{
  "n_layer": 16,
  "d_model": 160,
  "n_head": 2,
  "n_kv_head": 2,
  "head_dim": 64,
  "d_mlp": 448,
  "vocab_size": 8192,
  "activation": "swiglu",
  "norm": "rmsnorm",
  "norm_place": "pre",
  "norm_eps": 1e-05,
  "positions": "rope",
  "rope_base": 10000.0,
  "rope_fraction": 1.0,
  "qk_norm": false,
  "attn_scale": 0.125,
  "bias": "none",
  "tie_embeddings": false,
  "parallel_block": false,
  "init": "normal",
  "init_std_qkv": 0.0463,
  "init_std_o": 0.0,
  "init_std_up": 0.0463,
  "init_std_down": 0.0,
  "optimizer": "adam_variant",
  "lr": 0.00202,
  "lr_mult_up": 1.24,
  "beta1": 0.9,
  "beta2": 0.95,
  "lr_head": 0.00805,
  "grad_clip": 1.0,
  "warmup_steps": 398,
  "schedule": "wsd",
  "decay_fraction": 0.819,
  "decay_shape": "sqrt",
  "final_lr_fraction": 0.1,
  "batch_tokens": 32768,
  "seq_len": 2048,
  "doc_mask": true,
  "train_tokens": 172300000,
  "steps": 5259,
  "dataset": "wikipedia_en"
}
Each number is 128 + 32 x the weight over its row's rms, rounded and kept within 0 to 255. Layers, rows and columns count from 0. Numbers have three digits each. The size before them is the row's rms in percent of the matrix's.

# gate: layer 6 MLP gate, 448x160, rms 0.073, rows 443-447, columns 0-79
# up: layer 6 MLP up, 448x160, rms 0.0694, rows 443-447, columns 0-79
# down: layer 6 MLP down (transposed), 448x160, rms 0.0519, rows 443-447, columns 0-79
gate443 109:209138136098072111070142103142101106150107086101151119130184128141155155187098147142190145140104083128131186161150113120135086127149113091130182126084167113102104079149158147100145164123126077162086076123122091180118120066083124136142086110
up443 103:195173126153122127121147113097123114071075153117156161122053085158193106174139126098136100138046142111092133152125108200138109166171136108137129120074160132136133125151151206129155121168183139199148112137097109107133166100131037138103094150
down443 098:167201156138151170153161062064154102107099134118128130084112119148156089141188150072110143108137123153133108105110123255157123162127144154154135109134139154149120164132134182135180162117156137094165135129116080077169172163132082135081072111
gate444 104:141116127092156156091157124065137153161129106122111205140150130109131139141153071132106057120110172142150080142149147108150116145105200164079110151173069135110115184199135190133093101124159112112134135164147077135144120160140136140163149142
up444 099:138129160152144184086067134133133148157064094133105150138130161148183159110073092096146137130089131130147115109155127119164090103063165090112153108133133104143096142125201132101147095117123142121128059115168114154156137130141141148118125158
down444 096:141143172097175141067112179140162135130175101133102181215091126156155121121076076114129074186192109111138175160101121107111090125086184096158154091106079138153135173194153197139110084115090130106133090139146107096173084159179118120155045161
gate445 096:160168117112114153157140078167099175085130109154089071117113171103174186115142079112151124109157123130095188110149103114137142077117160174100159083168151095135099139088174192141126158165106128103139112132053188133108157136123120115151145103
up445 099:153146133142170094123105114094092126063080138219151162146141137189112118122183150136131111171142130088115135083130083118118156137167180108156124135117127132103130110095098130152144100167166149126110153107151221131225166070112142073101138129
down445 096:117080166195097150146133169145114080132130144078141157139060102103112077142111174078069118136157139144141092121106139154099136154221121103138092067096173142163096127127128112124110089076134145067114122094106085145111055146122040130092130103
gate446 086:127160138139150159158097152152149157175065157080205137191137109129083107103140105132134152082141048081117160078122079120104085147145110139111136102139081178146106114136142111136158114089089147145102136125139096101105167188137146115143116091
up446 091:124180145115134161156119134112128090169143144128087122132109149157103120112148139156135085119169121142150117066106147102095101120112117053098104173088154166163070093115087127099038103137081132103145188135125042134132113158128141107128201115
down446 090:118172094113080105148074136103224131148093138062127143145140159142124160132186156119189142087112072123126125092107133128103128142096108086135124109108110175153064154121158123108156117052104147131096210202124159149187172117113132123103101098
gate447 120:146123177118129087161130133104125171161081097137147131154156139138122142169125105158142144114147106089101062125160145119135124113106147153122195096128175143120067124144110155203142119136131060172087112124165144128143172110131169104145156145
up447 122:123111108115165131133152156092140095154146122110129105112153106128169165078060136160140155140109144144156149166181125067112146151142089120116109098111086081194131104121162108066134112136116146085160161147090106164068091172054162173097062064
down447 124:124111162082164111145160162077120138187076096144112118140196116132201193183106096156146126091103093134111116125196168056135169122117151121088127068087148136094081119157133141153117090113137092170106154164115094153093184186083173128125141124